config.yaml
vocab_size: 8192
qk_norm: false
attn_scale: 0.125
init_std_up: 0.051
weight_decay: 0.08
decay_fraction: 0.743
doc_mask: true
Each number is 128 + 32 x the weight over its row's rms, rounded and kept within 0 to 255. Layers, rows and columns count from 0. Numbers have three digits each. The size before them is the row's rms in percent of the matrix's.

# layer 5 attention query, 128x96, rms 0.163, rows 71-104, columns 0-95
101:123070160101124123155111182107127147089150179124149156104126145114113112193074178103105039112130095143143152130157078146168121159084137199161109139064147111060145144171104116123152151114142119152107137091113063112150124130135107090041135138118185144138167161119151155138112144121183142173
104:132185143125137136107075136101194136145103142127112142162116127116099109104138134065141131121085153120128111197157113114089145111162159012129177116158121113149147090088127079150146163174125177162169117091173160143102153190068087145089129094130177120101112129134074121105146121107086177160
088:095144100151127129120197110094196105162105111137137110124097140180140088109094123140123124107134152100138089174103136179116090157154136056144135153081186159158130145155154165189154108099120070105182179113091195082091127190138101147089092070152085109150134116136124130182176135144118146143
083:140091103127159142133155136069165120042156147089126169150137083126135077171120162125211132129131115102058180116161116059132125079121099129165105131156169169068095171143109112137141122129091153143096174125089073141117124151130153116135132126184189067151094126118129104105159137159113164172
107:054062145137091133160099153152146143144124121094135136056163122110094103116109097107090097160162165138097171170228158150061117121139164173136095147112104145098102072090189130139145137148142135166126121140149132137153143151159160147137139124077152162057157140097114169136164162096185145164
081:150188077157146133116136109166086150124165149107163159087125177184101100180147148109120158117122096121121048084118120147151086147100088160154063142088125130170061144160115104133158117101110141119132176076130143150136180068117063055117138160173098144142149149185154135133101107128149088142
117:108043101151175137174160131125107128141150093116075155189136168078097124111080167142098072095132132157095144114151081088206117097078128159112176054102103109143143133091047130115197140117120154125134118147109118094143148136117111147158187118112083120100110115121115152099131105132152180158
094:188147119139148154099087132170102139076093089114144151109125133070103121198046135143157131092202109077121170121158076086117091137151144113126130085082178119148117141146150131122163168119125137128153172151114164139059117192120125097097189104135085127155157140130118093088107116194083125109
092:081138084049126124143110134122123084098154139092159103070081139128096150135108101119193127157169057125142088137130168139165092162143151121176121147107088073148092107156139132184129112138161112227099136133093070117097148087161121111109098145111181105095118140095161118140098121135196128174
103:105163105182108080110070064120131118092205067072137147096083154174163116155130111136144160114135098110099154148178118105163155131143124164107047138174128059137166095150168100114144098096127158059125154133081141153105132107158087126139107090142116113105112119121140147189081106166103096111
105:089149182155153166124143177105092132105171163101099112143136130110144186196130103139137160104105123072144174111108096119157178043117122070107092126108165124083141115114131138085184085135106135160120136143109142112127102139119104134096130130123037066157116129143089143070178155064135150074
091:129115075109127179136139171157165071129108090181132145123078194076139161125173141116118120130088153120108091093147105096125192123135095111147072081060167159110102163118136100128147115125144148129129093150173110101158148145086116111081131145069102221109101125172134109122084074153168160095
104:168133086114106112137101135071171081151089121159131120213133128059115133101133159110160189123180121088127133091073123143133136129160080108122122145158157160114198144132134104142117139112134130091124134149142186072096102107144113203170113101165145106125089159109085123156209100196107125087
103:192171141091082093129133114090130093177165118134127111098159150075161165190099144090076188160094181062134126139065049105157170121091148155114084166134155100147094154177128090095145092142155089168102152096138132173081149139142084133106121115105148109133139117092118092132158146110099131132
119:118179068070114111153132115133136108129123042118153093158139151132096133160069169142108143126169167086151090075131191138123106150135144055167130109056148135135205157114147174135146130126078128116168152129127149146107162213077104163134147111120117130162154132121121051161102148134121134108
088:133130154159061129113086170104075078150131120064115146135125126071140216164035128134159129134162108102145133095111131146148124138135078127093155169120159134106090177178152138155146146091104157131136110104158067137179147121128160054144171202123107116112068105105127117124099146110115106154
111:116143160118104109139141098171110143181124193156157090080178100165135096113153092071148153171156120105147082115141117159079122098187148181132069178110164128086081098107146170137104147172159082139136135088125181165103130120131108155139065126072112154099142133144166179113102141134163053109
090:096119144131130169103115169156156116156145166204077069193110143060097097081154135104122102137114132162187168129143183139140085194155155153140101102063095138145150160153170145133099079116151124117139142107112120107112114143188082137159085113192095081134104130096076128096114165140172119134
095:078190120138140145073125085086189113101135045135130128150117113141137110134151080062142170151229147131105182138134124170114194109113146086111182142106149095188141116127133126078139109081073141096157105117101183111152130148117091155122123156209130145107129127101109142123103160133136134120
096:149141075233152137158100158123159120173121098109141145166102095169126099108115084168186074073123187172127110098090119078169152114140074130095154148074179102111128169132107136137145081140118157110117070176107130148111091131097143133052187123096107079126102104116108151148133128114124126125
104:146116189114157160138186176119126140116136146112121074149120102135110117120155125079149160185141067098095205145060141170139098139144125134115093064102118132110132097092116128072094099115108041106087104100064165174159148130102084126131125142130130077153185149113133149082118072092139106145
104:138157134092088103141048104113094148102113122119087078101136120135129125056163057082110134155106168115137102139210160117100139091186162118093102134126099160060165054138174138159135095117149123088157132075100184094089109090121115081157124120117103134087128121075138138162110128121150109094
090:157113139110158078173131123066130131160113136150148139182162138126142175129126149057107095108146116174157150120090121089144124065093162084120095142159162124146178144107114138124157127160170151121109135202110146157129113174144153081103133110078136124121143147121119032088158086121100235097
107:148210149180139126145091165161138093103111173134088126075153142082124074127136101102148155069130124164171096154128168150129147112111126212099137111095168143147150103174134067109139140132191203108108099153142210150131165107114134177120116136171169098107135163146145139109094138127147075146
096:152155098127121170121168099117117152186167076176115167149105114172152080126040130154131103174125161108092145137098101122200064113168079142133113151128104064092102174134165133140185160105138104085149113111134121132141147162134102079104081131160122146117112103171138155206117163125069153138
098:101141164134114138124090148100173147113095151157178170170160164174171123160192116151144158095138165145127131168142073119142120089102174115043141124106096110102156029168056175148127097173147122117122110125100181133151122094120118132178113089152117155129136137151161139090074115168121071122
112:116086071162140156124153150143067094103152165112139175157171114127087140185145158099113136148141115197170134080155067129152123173115082225106112159139088117156161152192108076143151130098135079143180091095150103090079119120155108081100128167127135081084121110135147148120094147103121123122
105:065171128166101120081149134072193141147129118157124201112091135157120135104114153147109151140085158131087155140139136093165170133082075139116149157136167166083108106131116143131096123157075063090143134170148144158097125114112146080201144089200131109086108108126092168196152079094141137119
132:097091075085119120118150153199085120125172132164082082140099120083146154171131147097134098064134157152110117088122094054138104112154118071127127146114087103134197209084155074096128180078113162140085144105137126144160113161168074115169118152144097143129133116125144149116140095104168167154
099:077103124125121138183106169121093093066140140128166137131132157135148049123137131145092067135140157191200150108136141155142153176049131188165102135084140124133112103125096175123185126132139139155107095206141092119178171123143115128174113099116142125133054158121168122086183116136113127143
110:101155142082166114153180042134101101095085068146102108126161117123144124172057142145158142099157127110090093139181146029206155106089104156129164085124110104158186162120098110108145146123132156122131130172121149094119153142134113116108124132088086077109170106151116114084073136128163117101
106:144175188106115161112140129191151147156169105115132097104075109073149130100122109148142133150169216109107069166098133136116155101117180200177108112112170140128143076127136083078100156066193109144109111137130113123098149156085127133066055125127106107090158134172117101112138154144122145096
108:113162102109048110114068111177080072144080145107142124134084089094125165164098118133152120172113097124092133145141122094182110072175107233113161117125175136100139150165066133107123138062117116148133120090143115176105139133145131087115106098149153124111134097074162141130157152061096108141
105:167159128139170132106172153156111149111166120119178110118138119137155193130158120117153155118151111168093139193131136133115129140108108138083219212075110129253115090157119127155080109163136168144154128161153125090140103087100164138165159098118127129098093109134151177127165118104155163101
# layer 5 attention key, 128x96, rms 0.174, rows 71-104, columns 0-95
095:099112147141122132167131111130133159196123152177103120170109150131099101114050115185147122161090110144140144110177201097113050080128116105092088182139115157078086170116128170150171107105090060130149124124126135115078156102132161148232124116140093137107141100171117112121113153158103140148
103:181152111117163112083068159167102200092120120091154155132142163080134184142105142130113151129126156135132171108172100138146169117162142165122119161108154187133131101124162118175079109133119172169131126102112068175164162143078114143039184160122107177139074128157112189097138101105153125101
078:169184146098116154098188146151111110110076162130165134090176093165144073099125125135157111094160050125142103115158185173148113109138106099114147163154155178158179122121152138107119128123082113111131100128199166106087187204136141123062184112114151108160177156136114159126095116138135174155
085:121067163165174134127100139117097124142128085154162098103106142184164074069146113151117095101120109149122147142092159168129082052142074146193102161129141113065190095171105132149141147102091120099150122134153126172077104149081152115112077152105077117173133197135138134162171105106091152115
104:112127137128117095165162085142174144175137167145117127180101174113093121128102188123118072163098119145111077097122141118141111138169112073177084113133096180089121080125150217184133111172095093112149122100116127158118113108097079172154104142184089118186153078126091078119090089170126118151
093:081142108128121086122148116076175176118124167116059137131063136131125131127140192138167151166115104102138120146092156100102111127114134048109095135130125094104138135159150151237140072139100070125154071154158132119117111133150116155218117090165115130128151121121087172116147137153114059160
102:179174127110111101056130125091154166119113149118133115161118140086147139159125170130177133096163088086157104134135135097141051148149135141148104211112115128148100178198118111139162130146145129181053120134077182078144148114136159061153143154080208139131085108110121092113147126139132112095
101:150112118156158140152147092114149140175158145118127159113129103174177067102168098125115119091054167154162151145155164146181102084114153168175157132132129093120151082127076109124128179089108137099150129205124126170100142173045089143133134085151090171164094164147109107068126091131150178139
105:086139125196058145117135138162134125157145196142104127154121170110072123037097144139139135113128137144123151172153102113174098133108090121175155048184127173091130117094113168135146117120045125099126134106119190130103111143062096152157144124161074140097153098174103121104144133153175138150
104:098103104122107103165069131161140108075125129134055089147127115138129185126162095093150152128187147120148129157124129117105210122089141123157213099164084179146100146150094118134115146130128138128129153218155059123142059093120139126151104142080128117125108113098121110073134092095054105137
101:081125147092194112154118175109169150127082107066122097174151143106118204138081209160144130090115144097136137101094177154069102097131136134159122125090145105132124123157116107119092148166156182113093130133088132157130141104136047140146170160116121068147172099069132161147137135113136083065
100:170131139110142150066162131140102091114126131095134092140097135171170115129168166158179133128096056054140128118116153142138150087193160182065176147220172137102163124122182119121109132147128138128124094099155058130128159152203132140146119110141163083084129124144117096112159158100080111115
109:133169100095132118139113146132139051092167094148130157102108093149181128104132131100112139104170090143166108100083090144199119094131093125128138148160140162172137140108111061161102112166134112101127145191145126133182149148168129143100199127073173051128051143103169149174144103129129185099
107:130133170126104111135099188151188139128105134121152124184062130110094100106202143105106148166089100186205115116087159139117195109116139096093104167108152122115100148123162179141120148129079124054155110154181135185132150107064105116186104139126110107133136094144112076103075110150137111151
093:175114085154190102142142113119124066124147109095086060144142114094051105179114125053149038192113110134145153100096121128148087127103108095134139172203142123113099132135146171131126131155145133100131134079150167124084097159125109095118156146182165109090089123117129142144158079142074119145
114:105148123098123054150148105042150134128136171165142196149109186112085156103199147118122108123148149142141081095091191142104158088115152092143056153162085121146188107090136089149121136162105157100072110095206156115168147171117112160133132172106101147163144103134110140138127101142145128143
108:077180117104163103158116131200173170104087137169143112115133177130088151142150192125145116183156141090079061071156169144135140137032155070138156122097114109181195114117119091120102101144106139136143113126166131148074125137097148135101125117157098106187110101143115155098099143167162128117
094:103103129079177137123135135134112074171117128130117127120138073126131150137120098113113103134177123124156147102079125182125103141136088187197071112070092118203176158154176179127140122122129052070191121109133136091167123167101111100095156080084139103070114100154121166092115120087129094111
097:120096136174091121140076087126140159077138096113209106089098128078123102141166131149111072127151123132128104099134156087131176109131038181111122172137120154207157077131140127092138172119156158082120096179121083095175155076108110136118111116107144137107129188164142156117171078111094103131
110:151190112117121145115114097107142150147168131132148101069054097124183176156131176062176111140127121155123172086121144180084142208078146127164148147128127152168115116120139084165139182104117167175125125135080104125124145091152099125100093117056149143080112115150136150152167048141128159149
099:180209149136109111130131104125095160167096105139133140163109100115047091090179079166107125110130071147148145137182117139147085103047123158184079153144114151127107041109134139110120123086095158110165161105108149087150127158072102155102174130154098144164126082157164126139111142138143091165
097:058123087142138172092125197109080180142137119091155203177111102178105059106148162121152110148157108094140123131077116112109136092098173179134135122153059156164131152150049125208125127123107130095179158149126120177115106108156164109124125116077113115121144109112149128134144122123059134130
108:170144160134134121153141162167139150092158135144158098117073141158126103151142097141087120018143154080143165092117158114142134144145090165104155071156169137098118121181153134155182180112148124150124090103087155183106188108109109103110136125141200098142097129204150061114100180138112107130
106:185109160149208123108108126075074168142135140155123133136127118157188096133101134092140141137101093153144081131139114103169109120172153114140101213170166121043130135158095153148163120140149113096117160169141075115170160110096103152228104143138183117145124096116116116154121127175072120148
119:111109146134132130161207174068113130157133109092176060152144079168129033139106127108112104146135144141132178100171127138199080159048124111114132145111168108096149165096120163145191112117166134128105115123104103122096079112120108050152145105090157152090173130143096130157152123120102114116
094:085166105130081146160074173209099136141141099138096187119136134129114111145114139126162144097128099129087117103147123112029070130122134095060138128094162066119125092189095129114107118090126109158106170108100111167160080093130130132137179157164133096136165089077114183104091132182136110149
105:102127091111163159107152149116131113198097164170120100198065102100122137029136123101160112100161080086059109096132166133126092124103124133126052101106088124167107115107109122080124096118169130121160107113182115131125193128143142064173121092098097087081107087094130123151135102145131138131
110:102135135117139114014164137140095122078112126179133174117123128120114135143170126150127177128126126100093136128120114104114129127056099104088145152176127166135117175143044141112099147148050143106144100133115107156090107108135140112158150156119163107113203090124135150191155040147108063138
108:159112109127132124192170136137141138133162134163130190117158129096140135069144114174133100160139178176165092121143092207084104129145166165170076124134125133100139135116132182138086121072159152088135134095115193063097101152149157176167104116149068148145097145159176150147088172187142103101
093:107115103113150098112147176121151134153048134128078122075144163067147170220116156157110132111151099097129156129154160075136171143129160118100116130124132135112147115124145113105131113133122148165151160116157133160153196150132105104174093085102156097199179059158139179073162151193117081116
117:081180148147105111141128071171075143177169140099163112152152138152137169106101105136168070173109143120108124145182111158137142150111087217129156133127138074067103128091133083136069108152111193119070144168156111151107089148159164173195104098121141099112146124145149176138145133151094144097
094:146153132099010121180127079113135068134128089098159103111137081121109137163148172097120147086143122174088118139135108193151105137179133113150093159100067111116175118132134103148105134156109161129133147137165099152125163140128130185143120178093089140182162069136150147107126113082045106157
107:060118116097150118142075142124166171173186160165166125104097133147109110148089132126166112089143096167176119155212171114116166126111121139125111150072085088088138109098108092139133144154112107118115142139141144107191141132138165108208140158108167205148100195107115119198121116150133178145
100:091158100184145157118161110087087156133205120132135189110165121138164082087096177133130135099156116103181134085076078069129156149144133122100091134115143162121111120173089118136173120192133148140099184157124093160136143154143092076136162101177165124121120096217156131104164157118140082110